From a checkpoint of a small transformer trained on Wikipedia: LayerNorm before each block, tied embeddings.
Each number is 128 + 32 x the weight over the matrix's rms, rounded and kept within 0 to 255. Layers, rows and columns count from 0.

# layer 2 MLP up, 384x96, rms 0.316, rows 289-324, columns 0-95
[[139  81 127  98 101 141 156 175  69 102 133 138 132 148 108 114 135 116  86 120 133  96 128 124 146 164 165 145 118 145 113 127 151  89 126 120 100 114 150  67 199  81 144 144 114 188 142 154 154 154 116  86 121  91 124 102 127 172 165 143 107 171 199 140 159 129 170 138  73 140  99  96 143 163  99 118 113 103 144 143 168 146 130 122 124 152 143 110 102 111 129 133 122 137 153 143]
 [165 100 103 154 152 153 127 144 123 115 104 116 133  86 119 112 185 140 170 166 125  55  99 138  72 149 129  78  70  94 134 178 108 147 118  90 120 144 125 140 124 190 115 119 144 124 130 166 107 127 119 101  99 155 116 215  92  84 127 113  80 104 172 145  89 112 101 130 127 143 143 115  80 146 139  50 146 144 180 109  73 143 129 120  59 111 123 111 155 133 127 131 161 154 108 159]
 [ 93 149 107 120 139 114 116  75 115 130 135 119 177 134 126 156 122 136 116 180 134 155 178  93 133 141 155 154 108 171 111 104 130 178 181 112 149 134  98  67 130 133 188 105 107 122 145 125 144 145 105 138  92 160 166  92 159 103 125  96 123 136 163 155 142 117 163  93 122 179 206 165  71 149 180 179  57 136 134 139 138 119 123  95 101  73 141 150  94 145 170  95 131 103 134 125]
 [126  99  91 176 145 129 177 149 135 138 129 204 137  92 111 165 121  85 121 178 151 114 100 154 109 156 106 123 116 169 122 128 126 114 102 102 192  99 126 105 112 130 146 100  80 161 155  42 192 124 117 146 142 174 136 172 134 125 128 121  84 171 124 127  82 139 166  95 113 124  97 100 130 133 148 107 122 164  46 175 104 127 161 166 103  83  86 140 126 162 155 114 143 109 165 147]
 [ 92 146 146 106 182  93  86 101  97 139  87 133 203  88  82  95  88 127  80 123 179 156 100  86 127 116 130 114 108 127  58 135 129 146 134 112 187 167 131 116 109 151 161 137 130 121 196 191 117 186 110 107 122  77 101 158 147 123 143 120 169 141 167  93  85 165 147 114  86 200  96 132 118 174 122 118 150 102  99 136 134 130 137 117  82 127 188 172 122 154 126 235 149 114 110 117]
 [ 80 154 142 111 135 133 133 142 157 120 169 200 158  66 106  99 153  87 124 136 116  98 123 138 169 156  65 163 113 136 101  84 152 157 105 111 146 159 188  98 140 111 125 158 128 103 121  75 105 127 111 125 170 149  30 120 133 178 133 102 138  91 144 127 130 135 113 165 154 143  90 129 147 104  60 165 109 187  49 135 106 203 122 116 105 163 164 122 105 133 202 177 153 121 131 151]
 [159 136 100 119 164 165 148 103 190 160 140  85 125 100 116  51 165 129 157  79 116 117 119  75 138 107 109 158 145 136 160 105 161 144 141 151 120 158 154 160 152 103 106  80 110 131 148 139 138 189  69 146 110 170 127  93 149 154  63 139 160  96 172 107  80 184 169 164 108 143 176 116  83  92 157  93 199 142 156  20 168 183 121 132 159  77 148  95 111 152 194 114 129 116 111 151]
 [147 114 113 132 133 138 144 111 152 121 112 157 138 125  92  93 113  55 100 117  94 103 127  78 128 124 111 104 190 155 167  80 138 203  72 138 133 148 217 156 128 156 145  97 162 149 123 151 118 151 183  75 132 152 171 157 162 173 150  98  45 104 147  99 131 104 143 141 104  68 132 162 120 108 146  70 116 160 158 104 101 116 112 108 129 123 139  94 139 120 170 127  99 102 111 108]
 [139 121 131  78 166 132 172 180  82 173 157 139 109 134 125 158 152 143 134  78 113 114 182 123 167 117 117 135 133 147 117  70 122 174 152 165 147 127 107  82 124 125  96 142 148 162 156 183 116 138  80  91 100 158  91 111 114 137  83 150  97 115  64 142 172 157 149 148 144 109 140 111 129 128 154 146 137  80 110 117 115  84  91  70 121 137  91  69  87 210 141 142 174  99 119 126]
 [ 88 145  80 145 181 187 110 152 117 111 143 120  77 124  56  95 170 138 142 158  61  99 132 142  84 159 125 150 139  77 112 171 114 119 125  95 191 124  84 143 138  92  95 142 120  83 146 124 110 182 147 132  53 125 175 149 181 139 177  98 113 183 145 170 124 179 127 111 122  85 144  68 131  93 168 124  96  92 124 136 124 144 153 153  96 128 114 106 114 182 138  66  73 129 146 220]
 [168 120 128 111 149  99 168 136  93 188 107 145 138 137 158 172 141 123 178 117 157 112 192 124  86 127 107  71 183 125 138  90  78 130 190 108 126 141 127  91 185  38 114 165 105 155 130 121 192 114 126 129 100  95  96  95 101  66 117  62 157 191 179 157 146 107  69 140 106 129 139 127 128 113 125 171 225 187 131 168  96 142  79 173 146 111  59 137  97 114 166 127 146 108  74 194]
 [119 139 136 168  86 119 132 172 151 132 114 133 115 142 127 177 150 153 191 125 137  73 181 140 101 108  68 121 101 105 121 163 143  81  84 149 134 164 117 172 118 142 137  96 131 144 115  98  73 138 122  84 101 128 141 164  54 157 121 123  95  60 155 148 179 123 182 138 145  93 109 130  92  80 171  96 108 117 159 151 112 123 122  98 185  99 140 132 150 129 153 173 196 106 116 169]
 [148 127 123 156 123 112  70 148 165 152  72 138 162 147  94 148 150 126 166  90 183 162 126 122 122 135 124  78 131 131 151 144 119 176  69  86 187 108 138  67 164 158 117 128 115 115 165 149 132 112 165 135 167  67 136 128 119 142 113 172  80 158 147 136 133 103 104 133 119  98 112 126  93 129 150 127 101 150 101 149  84 105  67 216 106 123 148 139 138 143 157 131 142 116 149 101]
 [135 164  98  81  97 143  93  57 122  79 113 163 157 142 102 105 176 128 166 133 142 104 143 168 144 149 122 154 151 153 108 147 147 103  92 193 149 141 122 150  96 119 156 127  80 153  97 201  91  96 108  86 113 144 180 177  76  78 129 110  69 183 124 140 113  77 117 169  94 118 146 170  77 113  72 117 127 187 138 142 148  88 129 143 153 125  76 177 126 189 121 138 141 121 130 101]
 [170 173  73 118 115  74 147 172 147 124 111  60  74 131  95 164 122 169  94 126 135 157 107 114  65  89 103 135  86 138 129 171  84 135 103 185 147  92 145 123 100  99 155 147  96 142  98 104 180 174 151 105 135 180 150  91 127 144 149 139 124 164 133 150 162 108 117 145 162 139 170 131 116 109 186  87 177  85 110 165 170  90 131  94 156  95  53 134 141 117 181 104 166 133 154 122]
 [ 86 178 138  68 152 198 118 125  91 121 158 107 162 148  95  99 125  52 101 105 113  81 114 123  99 107 107 178  75 175 130  86 150 162 115 161 228 161 168 130 159  77 135 123 114 186 188 148 178 133 150 115 113 142 170 124 111 133 158 141 131 142 137 119 147  96 122 106  92  95  44 132  61 106 183  88 118 116 145 147 190 124 126 180 162 128 125 134  91 117  75 138 108 141 114 113]
 [113 140 163  89 149  36 118 128 177 112 222  94 172  30 141 148  87 143  84 142 142 149 102  98 119 121 172 102 100 172 108 127 128 148 139 173 137 191 120 126  61 118 155 149 134  91 140  86 167 126 131 153 104  81 116  60 120 144  97  41 161 128 139  90 102 102  77 118 132 120  89 156 180 162  99 147 136 102  77 116 146 124 100  80 192 134 213  74 101 121 201 124 126 139 176 101]
 [ 85 119 122 139 169 132 118 194 173 105 113 136 124 146 141  90  84 136  61 185  99 123  96 124 159  87 132  83 154 153  86  93 106 143 141 171 180  85 140  88 102  78 175 124  64 133 154 149 104 135 147 124 121 160 195 206 144 112 164 142  22 149 122 111 113 137 115 124 125  94 148 162 136 120 187 155  85  92 108  86  92 107 120 115 100 100 142  79 106  85 142 129 182 125 136 149]
 [103 140 154 106 146 113 128  63  84 122 147 134 103  60 128  57 144  97 147 139 141 119 139 109 206  95  76 153  76 126 164 123 161  65 150 141 129  65 134 136 108 153 121  77 123 170 171 175 162 115 111 126 151 107 164 124 146 127 118 105  84 114 156 157 137 219 108 143 123 168  92 103 168 127 161 116  61 185 200 120  84 117 118 121 116 122  97 143 160  74 135 162 104 157 104 180]
 [143 114 115 153  66 172 113 106 125 107 183 125 112 153 116 160 111 105 156 125  78  89 127  76  87 108  43 125 138 150 177  98 160  73 138 155 152  89 141 165 101 110  47 149 136 167 180 116 110 198  99  99 129 149  95 159 138 128  85 137 126  52  62 153  67 162  92 165 129 105  93 120 157  83 144  92 124 163 167 146 187 126  83  81 147 114 126 108 193  97 101 127  78 165  95  96]
 [130 122  89 149 156 109 101 146 146 130 166 143  99 143 135 133 104 138  92 101 123  97 176 103 173 157 139  82  97 119 149 125  74  79  55  63 165 116 142 164 135 147 172 144 143 117  92 105 165 184 104 121 116 146 117  71 170 151 172  72 103 133 155 107 104 111 133 147 117 114 143 121 137 132 118 118  82 112  72 148 106 176 114 136 108 155 141 124 123  59  67 149 175 152 132 117]
 [140  88 120 102 122 107  72 132 123  96 127 155 117 109 117 145 140 162  97 141 141 117 129 148 121 155 169 117  85 157 152 164 131  89 189 109 152  91 138  66 103  99 143 140 150 149 162  89 163 129 169  86 109 155 131 142  88 114 159 115 159 158 141 133 122 144 149 135 155 128 111 140 135 113 165 109 120  99 146  75 140 120 109 164 151 137 169 116 140 139 138 142 134 119 135  90]
 [115  71 159 147 111 147 182  98 115 117 145 150 170 156  68 100 113  95 114 140 179  99 162 128 208 142 143 159 128 117 124  95 123 143 141  76 169 118 159 114 172 128 128 172 126 111 116 153 203 162 103 147 197 100 132 113  96 116 119  60 128  56 120 105  70 180 149 159  86 162 167 141 164 126  53 114 149 182 113 158 143 176  80 134 172  69 149 121 151 138 175  59 156 145 121  98]
 [106 135 145 158  95 127 112 130 123 115  85 144 115 145 107 124  90 144 146  93 165  73 153 170 112  89 128 133 123 182 114 157 151 135 122 150  77 158 109 153  48 171  94  69 103 150 149 124 190  64  94 120  93 126 151 135 149 145 124  95  88 119 144 155 101 132  68 182 124 118  60 122  99 179  81 172 130 111 145 157  65 137 164 161 180 153 135  96 183 145 157 147 106 101  77 148]
 [ 94  87 118 118 116 115 213 110 114 185 167 188 185 112 142 176 151  80 143  82 187 138 194 115 170  75  98 119 162  88 129 139 110 125 111 116 164  79 144 174 109 148  70 150 144 122 195  89 163 160 173 105 144 106 117 125 149  81 147 152 141  85 150 147 130 106 113 126 103 112 123 128 117 123 129 137 181 125 127 112  55 145  62 105 136  82 107 197 134 160 146 146 166  80 164 166]
 [127 113 104 159 119 107 119 147 111 102 146 123  84  94 173 142 162 143  82  96 143 143  96  97  81 136 138 169 113 160 140 140  89 126 130 115 208 150 125 110 125 142 134 101 119 136 132 157 135 151 114 120  63 166 118 150 158 111 140  90 137 124 146 108 137 117 147 112 106 109 155 111  79 129 169 182 150 151 125 166 153 153 127  66 121 133 115 133 138 165 117 193 173 139  91 128]
 [113 170 153 137 162 163 100 160 202 138 175 148 104  64  94 107 171 176 138 163 125 149 153 158  96 125 124 185 131  86 109 122 152 139 107 141 127  84 143 169 116 121 183 148 109 127 143 116 147  88 195 112  78 120 181 100 148  85 102 125 152  67 147  90 163 135  84 168 111 162 156 103 192 166 147  73  84 169 100 134 119 176  91 120  99 143  83  98 209 148 131  97  97 104 145 145]
 [133 139 150 173 218 139 132 106 174  90 156 117 130 108 154 141  97 122 121  98 108 114 144 108 135 144  75  59 120 131  84 121  97  87 146 131 116 125 148 137 134  82 172 175 143 120 162 124 147 169 125 166 190 120  83 149 163 144 122  79  57 118 179  69 122 111 138 141 175  91 172 131 102 118 120 171 141  52 149 130 120 129 116 164 187 114  96 114 103 154 137 156 104 128  88  95]
 [102  81 140 131 143 139 106  97  54 165  67  80 107  81 118 143 128 119  93 117 118 148 142 112 148 176 110 112 118 126 196 114  90 152 106 117 162 131 152  98  75 109  98 115 130 123 142  96 142 131 127 136 136 146 110  95 113 106 110 133 155 174 141  92 160 160 111 160 199 169 145 129 156 166 148 105 117 154 137 119 156  96 119  92 172 104 156  83 113 104 165 118 129  82 131 150]
 [128  79 102 196 103 140 123 232 123 107  68 108 148 143  34 152 125  73 147  94 165 176 162 155 154  65 142 155 103 121  87 106 140 173 100  91  98 168 179 183 153 164 148 130 160 133 165 153 121 116 142  61 132 134 151 148 109 120 123 144 103 157 140 107  78 130  88 151 130 194  96 121 157  94 163 139 120  93  89 136  75  90 142 139 134  99 129  72 151 144  99 164 156  95 114 142]
 [123 133 116 109 150 143  87 142 125 133 135  99 108  46 109 130 151 144 116 128 153 158 166 150  60 144 165 115 125 126 118 107  88 118  93 201 119 125 129 129  55 173 145  97 139 156 172 131 125 132 102 107 133 168  97  89 154 135 169 133 151 149 182 101  85 139  96 149 141  84  93 103  77 140 103 192  86 128 110 137  54 112 114 133 124 202 159 153 178 144 153 124 110 137  55 100]
 [ 66  90  86 109 122  87 143 183  96 101 155 110 157  83  96 147 157  98 112  84 149 138 144 163 128 134 129 153 150 156 107  89 135 126  98  97 122 106 136 154 115  85  92 123 161 165 113  90 112 155 137 122  89  73 141  72 116 113  88  70 118 139 203  66 220 179 174 174 135  92 161 152 143 176 169 112 138 138 107  96 174 159  76  93 138 130 163  92 127 156 122 115 102 149 184 121]
 [161 135 121 172 139 168 191  87 133 146 113  80 134  94 170 109 104 126  93  76 134 127 103 134  80 101 100 113 148 184 187 120  98 126 197 187 121 143 179 212  63 146  86  46  75 148 132 114  80  87 139 103 141 114 155 154 148 136 124 187  92 147 198 108 121 152 129 129 147  85 110 168 123 115 122 149 102  93  98 132  90  99 135 170 151 133 127 125  90  70 133 105 138 119 142 166]
 [120 116 133 109 133 136 136 159 116 140 116 139 116 106  72  70 170  82 108  91 133 130 140 101 142 156 123 133 136 139  58  99 120 133 224 151 130 136 134 129 106 166  93 179 100 133 113 140 104 118 139 108 135 144 156 104 136 151 125 168 159 142 106 139  96 101  89 119  81 163 101 119  83  83 141  88 118 126  97 144 130 190 177  64 106  65 158 133 108  42 137 144 127 140 122 171]
 [ 87 159 125 148 104  95 136 126 104 100 124 199  78 200 118 168 106 137  65 107 125 134 126 150 101 101 171 178  88 154 143 146 128 104 153 118 143 136 152 137 129 151 140  72 117  99 154 142 154 139 147 124 117 136 113 114  44 132  65 129  95 119 129 149  97 153 115 128 117  92 139 135 103 174  91  97 137 171 146  89 129 149  77 137 105  97 137 168 125 126 117 171 114 140 203 184]
 [162 144 142 171 146 121 218 129  93 136 144 170  80 121 115 100 148 190 118 126 115 166  93  84 109 121  69  91 115 126 141 113 178  84 185 117  86 160 123 188 117  82 114 162  77 140 169 147 120 116 121 127  91 179 129 113 117 161 117  54  92 119 102 128  89 112 109 173  93  90  94  99 165 103 120 142 156 173 146 102 134 143 120 128 190 124 150 113 153  42  97 134 113 163 104 147]]
# layer 2 MLP down (transposed), 384x96, rms 0.306, rows 289-324, columns 0-95
[[140  59  60 122  84 111 123  86 153 118 140 169  90 140 149  77  96 163 119 109 152  63  93 171 130 115  92 150 133 144 137 147  82 135 134 131 137 159 163 160 131 161 104 146 169 107 116 138 109 172 116 109 144 113 152 116 157 114 145  62 137 186 133 128 114 127 129 173 138 177 121 129  94 120 116 155 114 139 136 154 141 130 125 140 138 120 154 157 129  96  93 123 154 151 204  87]
 [160 125  98 136 165 113 107 140 113 117 184 138 118 178  77 183 126 137 136 140 158 122 119 139 168  99 182  77 126  94 117  81 125  77 183 131 157  67 124 137 152  72  97 208 125 109  71 113  88 148 119 110 153 140 141 121 102 205 135 126 141  85 110 154 134  94 208 155  71 100 144 145 201 125 150 158 128 119 107 153  92 167 163 115 116 148 154 134 117  84 162 121 113 142 185  83]
 [146 106  88 122 112 158 116 130 141 115 137 125 143 140 163  76 126 107 124 137 116 140  68  66 133 172 103  95 112 160 123  87 131 150 161 123  67 141 134 109 106  99 160  98  85 126 109 149  84 136 121 107 100 102  77 115 161 141 143 127 157  89 118 192 166 137 126  36 165 125  88 140  88 197 150 146  56 125 143 145 111 105 170  51 125 161 169 137  83 122 105 105 140 104 102  70]
 [ 90 121 125 166 144  66 111 159 163 176 122 129 181 125 155 125 185 158 147 148  91 162 159 121 143 100 122 140  76 149 135 113 183 125 132 203 162 187 190 118 132  84  80 131 155 209 123 122  78 134 163 119 171 106 110 131  96 105 140 156 133  91 164 141 101 153 122 139  95 100 150  78 201 143 147 140 171 144 109 157 116 138  92 188 151 173 151 109 115 135 156 123 142 111 106  97]
 [156 137 195 190 189 135 150 155 141  83  79 141  90 124 110 120 116 152 105 112 132 123  99  72 104 140 126  83 157 125 132 149 139 130 142 164 129 107 152 155 147 150  75 102 118 157 145 107 135 121 127 108 122 140  82 114 101 152  85 138  61  97 106 189 124 138 130  82 167 138 192 115 141 122 111 141 145  78 176 101 134 123 128 201 128 130 124  82 175  81  78  90 133  71 105 158]
 [142 148 108 106 145  86 170 132  61 149  62 149 141  78 153 249  48 126 157 138 140 125  52 178  86 104 101 188  98 108 118 102  87 148 116 172 134 162 118 117  77 109  80 149 139 139 126 106  61 109 161 132 134 161 155 102 105 148 129 171  62 111  83 150 111 130 118 184 116 101 121 118 111 101 154  76 121 110  97 117 162 169 145 126 101 125 159 144 145 130 122  98  86 167 120 149]
 [139 152 160 170 139 136  89 148 132 130 124 141 201 133 118 186 118 113 146 143 172 147  93 131 108 212 148 100 138 125  91 139 105 113 115 150 104 107 160  65 163 106 139 176 119 139 110 137 102 146 133  99  35 174 109 162 131 138 127 135 126 145  16 107 106  94  88  67 120  83 156 106 159 119  86 101  93 155 139 131 120 112 147 111 143 135 108 141 124 122  60 120 120 144 172 100]
 [167 183 130 141 175  79 120 105 127  96 104 114 128 122  75 129 153 125 149 110  96 142  33 101 117 144 121  87 108 170 154 129 139 161 107 124 120 156 104 102 171 114 123 164 156 145 121  90 109 123 142 157  87 138 147 167 133 172 169 118 147 126 168 184 104  98 123 160 150 145 121 115 197 102 111  82 154 159 103 108 221 180 114 153 114 144 113 105 125 144 106 174 101 110  86 115]
 [104 120 131 169 113 116 118 170 155 106 155 128 126 131 156 107 116 127 130 150 128  90 104 121 125  98 127 167 119 132 135 132 136 176 189 133 130 113 183 143  99 151 162 170 101  83 141  68 145 154 103 109 161 124 159 118 112 117 170  72 160 147 117 137 125 158 147 149 140 145 129 115 103 108 109 101  93 175 131 153 124 103 183 128 113 107 121 157 173  64 144 107 115 120 122 115]
 [125 175 144  82  46  72 116 117  39 111  78  91 126  74  71 155 136  70  76 135 173 115 111  86 165 108 131 107 139  84 158 157  84 108 115 124 103 121 118 113 109 139 149 114 143 184 139 155 173  68 133 145 120 113  93 111 169 149 145 112  91 108 142 116 136 165 138 112 114 123 119  94 118  74 109 138 107  78 112 134  85 102  70 117  90  88 120  74 117  87 148  41 161  78 148 194]
 [ 90 145  90  88 136  90 167 197 122 153  57 105  94 135 113 160 162 104 105 194 121 112 148 129  50 137 203 133 131 117 157 111 134 150 199 152  61 118 165 118 165  98  78 172 100 124 115 161 143 109 182 114  93 172  90 169 161 130  87 137 124  84 122 137 169 163 109 143 188 128 118  70  25 141  93 119 109 141 121 112 127 196 239 142 152 140  93 205 149 140 169 181 103 107 134 139]
 [156 161  68 133 137 143 138  98 122 145 143 174  82 151 128  97 174 159 124 119 164 148 136 109 129  89 143  69  67 115 117 155 153  54 129 145 121 127 171 216  95 104  59  50 164 128 115 100 129 157  55 103 131 171  95 164 134 128 151 126 149 123 123 154 111 110 111 139 145 121 174 137  96 101 176 160 146 134 164 130 106 151 148 132 133 113 169 119 149 155 163 192 126 113 165 102]
 [157 107 145 123 133 205 151  60  96 125 167  97 140 124 165 113 181 168 154 175 142 144 199 120 128  99 143 212 155 137  93  55 131 151 161 171 103 121 153 122 149 166  82  97  96 149 125 125 160  80 107 116 120 212  97 138 101 149 146 127 146  93 118 120 122 150 153 111 115 144  87 145 158 204 114 131 140 150 119 128 123 154 118 174 144 151  57 128  95 130  57  82 133  95 131 140]
 [ 91 112 140 170 134  79 126 154 162 115  98 132  94 180 163 119 127  93 191  74 188 160 141 167  76 139 104 131 146 168 119 157  84 162  88  61 168  97 129 154 157 104 124 134 153 111 103 134 115 112 170  91  82 110 161  73 115 168 120 182 172 118 110 154 163  92 129 139 155 156 129 183 146 158 128 121  95 179 119 110 171 121 102 140 115 158 131 151 140 165  72 176 179  90  98 176]
 [153 130 141  69 121  68 140 150 150  78 102 144  88  75 209 109 115  65 154 149 124 145 170 139 132 167 124  77 110 141 156  89 132 138 144  95 138 142 115 129  85 162  89  78 104 223 156 168 129  90 128  74 160 124  88 130 100 139 174 125 186  75 148 175 133 125 116 102 172 138 141 117  68 105  98 135  99  94 108 112  91 138  97 120 177 143  96  84 169 137 104 159 153  83 125 120]
 [165  94 145 171 124  93 129 148 163 180 186 147 134  81  76 147 106 173 144 133  91 132 135 108  84 101 106 127  57 145  73  68 171 193  98 156 128 134 154 119 135  75 179  80 128 145 107  94 145 130  96 124 177 151 115  86 121 157  98 152 125  85 194 151 138 142 150 132  77 103  96 169  78 124  84 119 242 198 125  92 188 154 133 111 132 128 145 166 148 159  95 116  99  89 130 124]
 [ 76 159 140 116  71 129 161 177 115  98  55 125 136 164 114 101 127 143 154 118 102 131 163 140 161 146 142  94  83  89 121 116  88 160 112 119  93 101 123 149 105  71 134  97 116 107  90 170  81 125 132 121 126  97  98 173 105 200 130 173 107 105 148 190 185 150 192 126 206 135 111 100 114 113 125 136 118 128 148  67  50 161 218 132 138 118  78 179 183  75 139 119 149 101 133  93]
 [ 85 126 123 151 138  97 117 159 139 153 124 153  73 109  94 125 169 143 164 126 107 112 155 147 109 108 133  67 150 138  83 134 189 148  93  83  61  98 110  82 132 112 140 118 182  87 110 119 112 104 151 117  98 191 120 157  92 115 123 168 120  78 140 178 158 157 136  46 187 129 101  98 163 162  80 134  75 127 146 206 129 141  76 135  99 110 144 124 121 132 133  50 121 114 160  97]
 [135 130 157  86  96 127 111 133 163 185 158 125 160 141 125 132  84 178 188 106 132 120 124  93 117 153  88 100 127 143 101 163  99 104  97  82 144  79 146  76 159  78 117 110 118  97  53 149 124 101 101  53 131 135 119  89 125 131 145 142 110 147 140 157  99  84  98 137  96  99 189 145 160 153 105 170 203 168 138 179 141 136 151  81 131 112 133 105 178 123 104 112  99  92 160 113]
 [121 116 130 179  68 143 191 105  76  69 120 167 178  69 181 108 156 110  59 159 137 145  84 132 145 157  87 106 116  95 129 113  80 159 111 145  89 137 152 134 129  51 137 107 105 151  74 145 117  99 177 117 142 151 125 148 127 152  91 162 128 113 201 125 185 106 140 159 109 200 103 173 116  66 106  19 123  90 100 139 113 138 129  84  93 154 142 142  46 104 136 176 186 110 205 126]
 [ 94 104 159 144 155 131 111  77 143 176  92 179 153  97  73  89 103  68  91  82 163 152 122 129 103 119 149 146 125 134  85 170  61 145 108 211 138 177 139  64 148 151  77 183 139 117 125 121  88  98 124 100  45  90 207 164 183 115 117 196 129 119 126 127 169 114 140 171 113 123 105 166  88 156 137  96 150 170 137  99 155 143 129 117 146 159 140  71  95 155 134 134  94 164 167 134]
 [151 114 135  78 148 160 143 166 101 124  96 119 165 130 123 115 155 170 126 113 142 158 119 102 146 125  80 102 169 110 156  96 113 159 116 186 119 139 175 153 101 145  91 164 114 129  93 158 152 114 136 109 129  85 159 155 183 104 126 121 137 121 150 119 145  83 145 117  94 156 165  89 149 122 141 120 125  91  75 194 156 122  98 112 165 140 144 118 109 142 140 125 139 121 127 139]
 [ 84  73 150 147  75 136 120 119  89 211  98 133 131 148 103 109 130 120  63 177 170 140 116 130 151 103 136 168 115 113  95 147 156 105 149 174 110 175 110 134 155 179 141 107 171 135 173 151 189 182 119 146 114  81 141 155 139 155  68 140  76 147  85  71 126 147 135 176 144 185 110 216 152 137  44 103 130  95 112  77 102 109 107 157 147 142 154 224 156 209 142  79 151 117 126 165]
 [140  86 182 104 132 136 154 137 140 127 187  80  99 134 195 137 136 131 130 126 163 132 110 133 121 117 148 113 193 127  94 137  91 148 142 121 182 127  55 102  61 164 120 152 152  97 138 152 168 106 178  80 114  87 156 144 108  93 131 138 163 155 125  73 147 104 131  72 187 166 160 163 111 171 137  92 178 101 131 115 151 127 173  85  76 154 138 165 136  88 119  55 113 143 124 105]
 [184  79 174  69 154 140  82 176 118 140  83  95 170 168 211 172 126 100 170 107  61  65 151 105 106 143 176 153 126 167 151 200 109 107 145 105 167 211 206 168 150 125 134  73 138 112 147  49 123 137 119  97  97 130 132 178 165  96 161  91 165  98 120 134  69 124 104 128  56  87 138 115 103 104 197  84  90 163 212  93 188 140 138 110  56 145 111 193 127 202 123  96 142 127 131  79]
 [157 145 128  85 146 109 119 192 118 140  75 153 182  95 167 122 121 133 128 132 119 122 142 157 128 137 143 140  87 130 127 151 134 100 110  92  96 138  84  89 123 120 110 123 105 147  71  89 151 124 129 137 183 155  88 113 157 173  94 112 135 193 111 107 111 164 157 125 106 122  80 173 120  84 130 128  76 135  99 124 113 138  97 177 142 137 102 126 138 103 102  98 122  96 111 124]
 [150 111  85 115 148  95  57  34 145  86 131 111 142 145  85 195  43 114 149 148 176  80 140 158  98 148  78 122  75 156 142 124 136 114 148 124 138 125 118 130 135 149 116 124 133 111 147 114 107 150  96  70 167 172 154 122 151 131 151 134  89 196 140 108 169  54 154 172 148 124 129 117 108  72 128 133 145 128 176 148 166 158  82 180 106  88 111 100 154  97 188 190 190 139 121 130]
 [ 99  70  57 117 135 130 124 169  57 128 123  86 138 179 121 105 156 120 124 164 116 128 159 128  99 170 120 151 127 163 137 171  91 151  65 121 206 120 167 113 173 131 137  82 110  93 152 128 147 133  72 119 150 129 133 110 160  86  88 120 122 143 127 146 133 136 152 113 189 158 140 135 153 130  56 109 125 109  96 109 177 159  65 128 140 118 129 105  63  92 111  93  56 118 127 196]
 [135 153 103 194 119 131 141  91 194  74 158 176 131 146 161 122  90  91 104 107 182 120 101 115 114 147 125 178 111 161  37 124 156 117 177 128  90 114 135 114 135 171 137 145 113 115  94 154 114 130 181 107  76  98 148 189 134 186 135 134  75 121 154 124  97  49 126 116  94 106  94  87 119 125 115 188 124  91 153 161  38 124 137 159  86 106 125 117 123 134 108 154 167 145 161  88]
 [125 134 124 107  99  81 163 170  68 169  79  97 129  63 145 160  86 131 141 147 116 116 153 195  87 120 131 109 125 118 138 120 135 114 161 185 137 143 115 100 130 129 112 142 176 149 157 115 155 202 156 170 121 126  94  58 113 118 141 113  99 147 119 206 108  88 158 211  82 171 142  89 156  98 145 136 119 134 168 160 119 177 159 103  76 134  68 111 134  74 143 121 187 147 101 127]
 [ 85 167 184 115 151 132 188 120 147 133 103 197 139 157 143 111 162 115 127 104 152 113 106 113 114 130 144  78 149 159 165 133 144 133 179 138 121  68 145  86  94 111 136 145  72  84 138 187 162 138 161  99 125 136 125  91 106 174 115 140 109 101 138 101 128 142  92 119 227 130 204  99  92 119 102  95 193 111 200 165 157 122 183 120 139 117 111 102 108 138  97  93 137 139 111 113]
 [195  64  89  70 143  77 177 237 118 125 150 143 111 117  91 138 129 175 132 129 136 137 135 167  77 110 132 163  95  87 171  82 172 155 141 171 130 182 129 153 199  80 109 141 100 165  69 118  95 128 113 185  96 115 102 110  80  95  94 121  97 131 115 129 203 120  78 107  44 177 160  93 138 162  43 164 134 135 197 176 121 165 107 195 129 105 189 161  90 117 135 117  38  58  92 124]
 [170 105 124 152 149 118 115  97 138 159 183  87 152 153 112 139 121 147 192 139 124 102 113 116 145  93 171  78 127 126 109 118 204 143 111 101 189 123 129 124 137 153 112 148 135  76  95 137 131 160 135 108  87  94 152 156 175 151 137  93 164 187 107 140 101 140 109 127 142 141 180  96 141  77 141 141 167 115 175 115 113  64 122 169 174 116 169 141 121 183 127 118 106 178 143 175]
 [138 160 102  90 170 115  87 189 139 188 160 169 146 162 148 122 132 178 140 174 115 158 203 105  96  95 127 180 152 126 160 131 149 146 103  76 123 129 133 124 181 131  97 131 174 134 144 130 121 134 144 134  98 132 105 179 163 137 148 126 147 139 140 137 155 181 164 174 136  83 113  92 139 172 163 150 116 102 102 128  99 131 108 173 159 122 132 106 160 134  93 154 147 119 105 136]
 [112 141 118 155 120 139  49 107 114 150  98 174 101 210 119  99 140 123  78 158  90 202 165 222 140  81 106 170  78 130 146 114 118 119 123  89 103  92 107 134  82 128 163 182 123 120 114 138  66 103 170 130 114 119 129 135 163  91 113 144 143  89 105 126 128 130 168 159 131 113 120 109 141 186 137 179 109 107 127 128 128 143  78 170 142 121 136 163 102 141 106 131  96  74 179 141]
 [134 176 141 171 126 140 114  98 143 131  92 211 103 102  60  85 143 111  93  98 158 138 173  79 127 132  87 162  86 124 162 133 111 182  75  97 194 105 129 127 181 163 138 135 112 142 110 143 107  69 158  52 177 146  84  79  72  83 122 102 128 159 200 116 165 151 173  54 179 124  76 160 154 124 127  75 136 122 107 107 196  84  74 116 106 106 104 162  75 112 180 137 123  91 104  97]]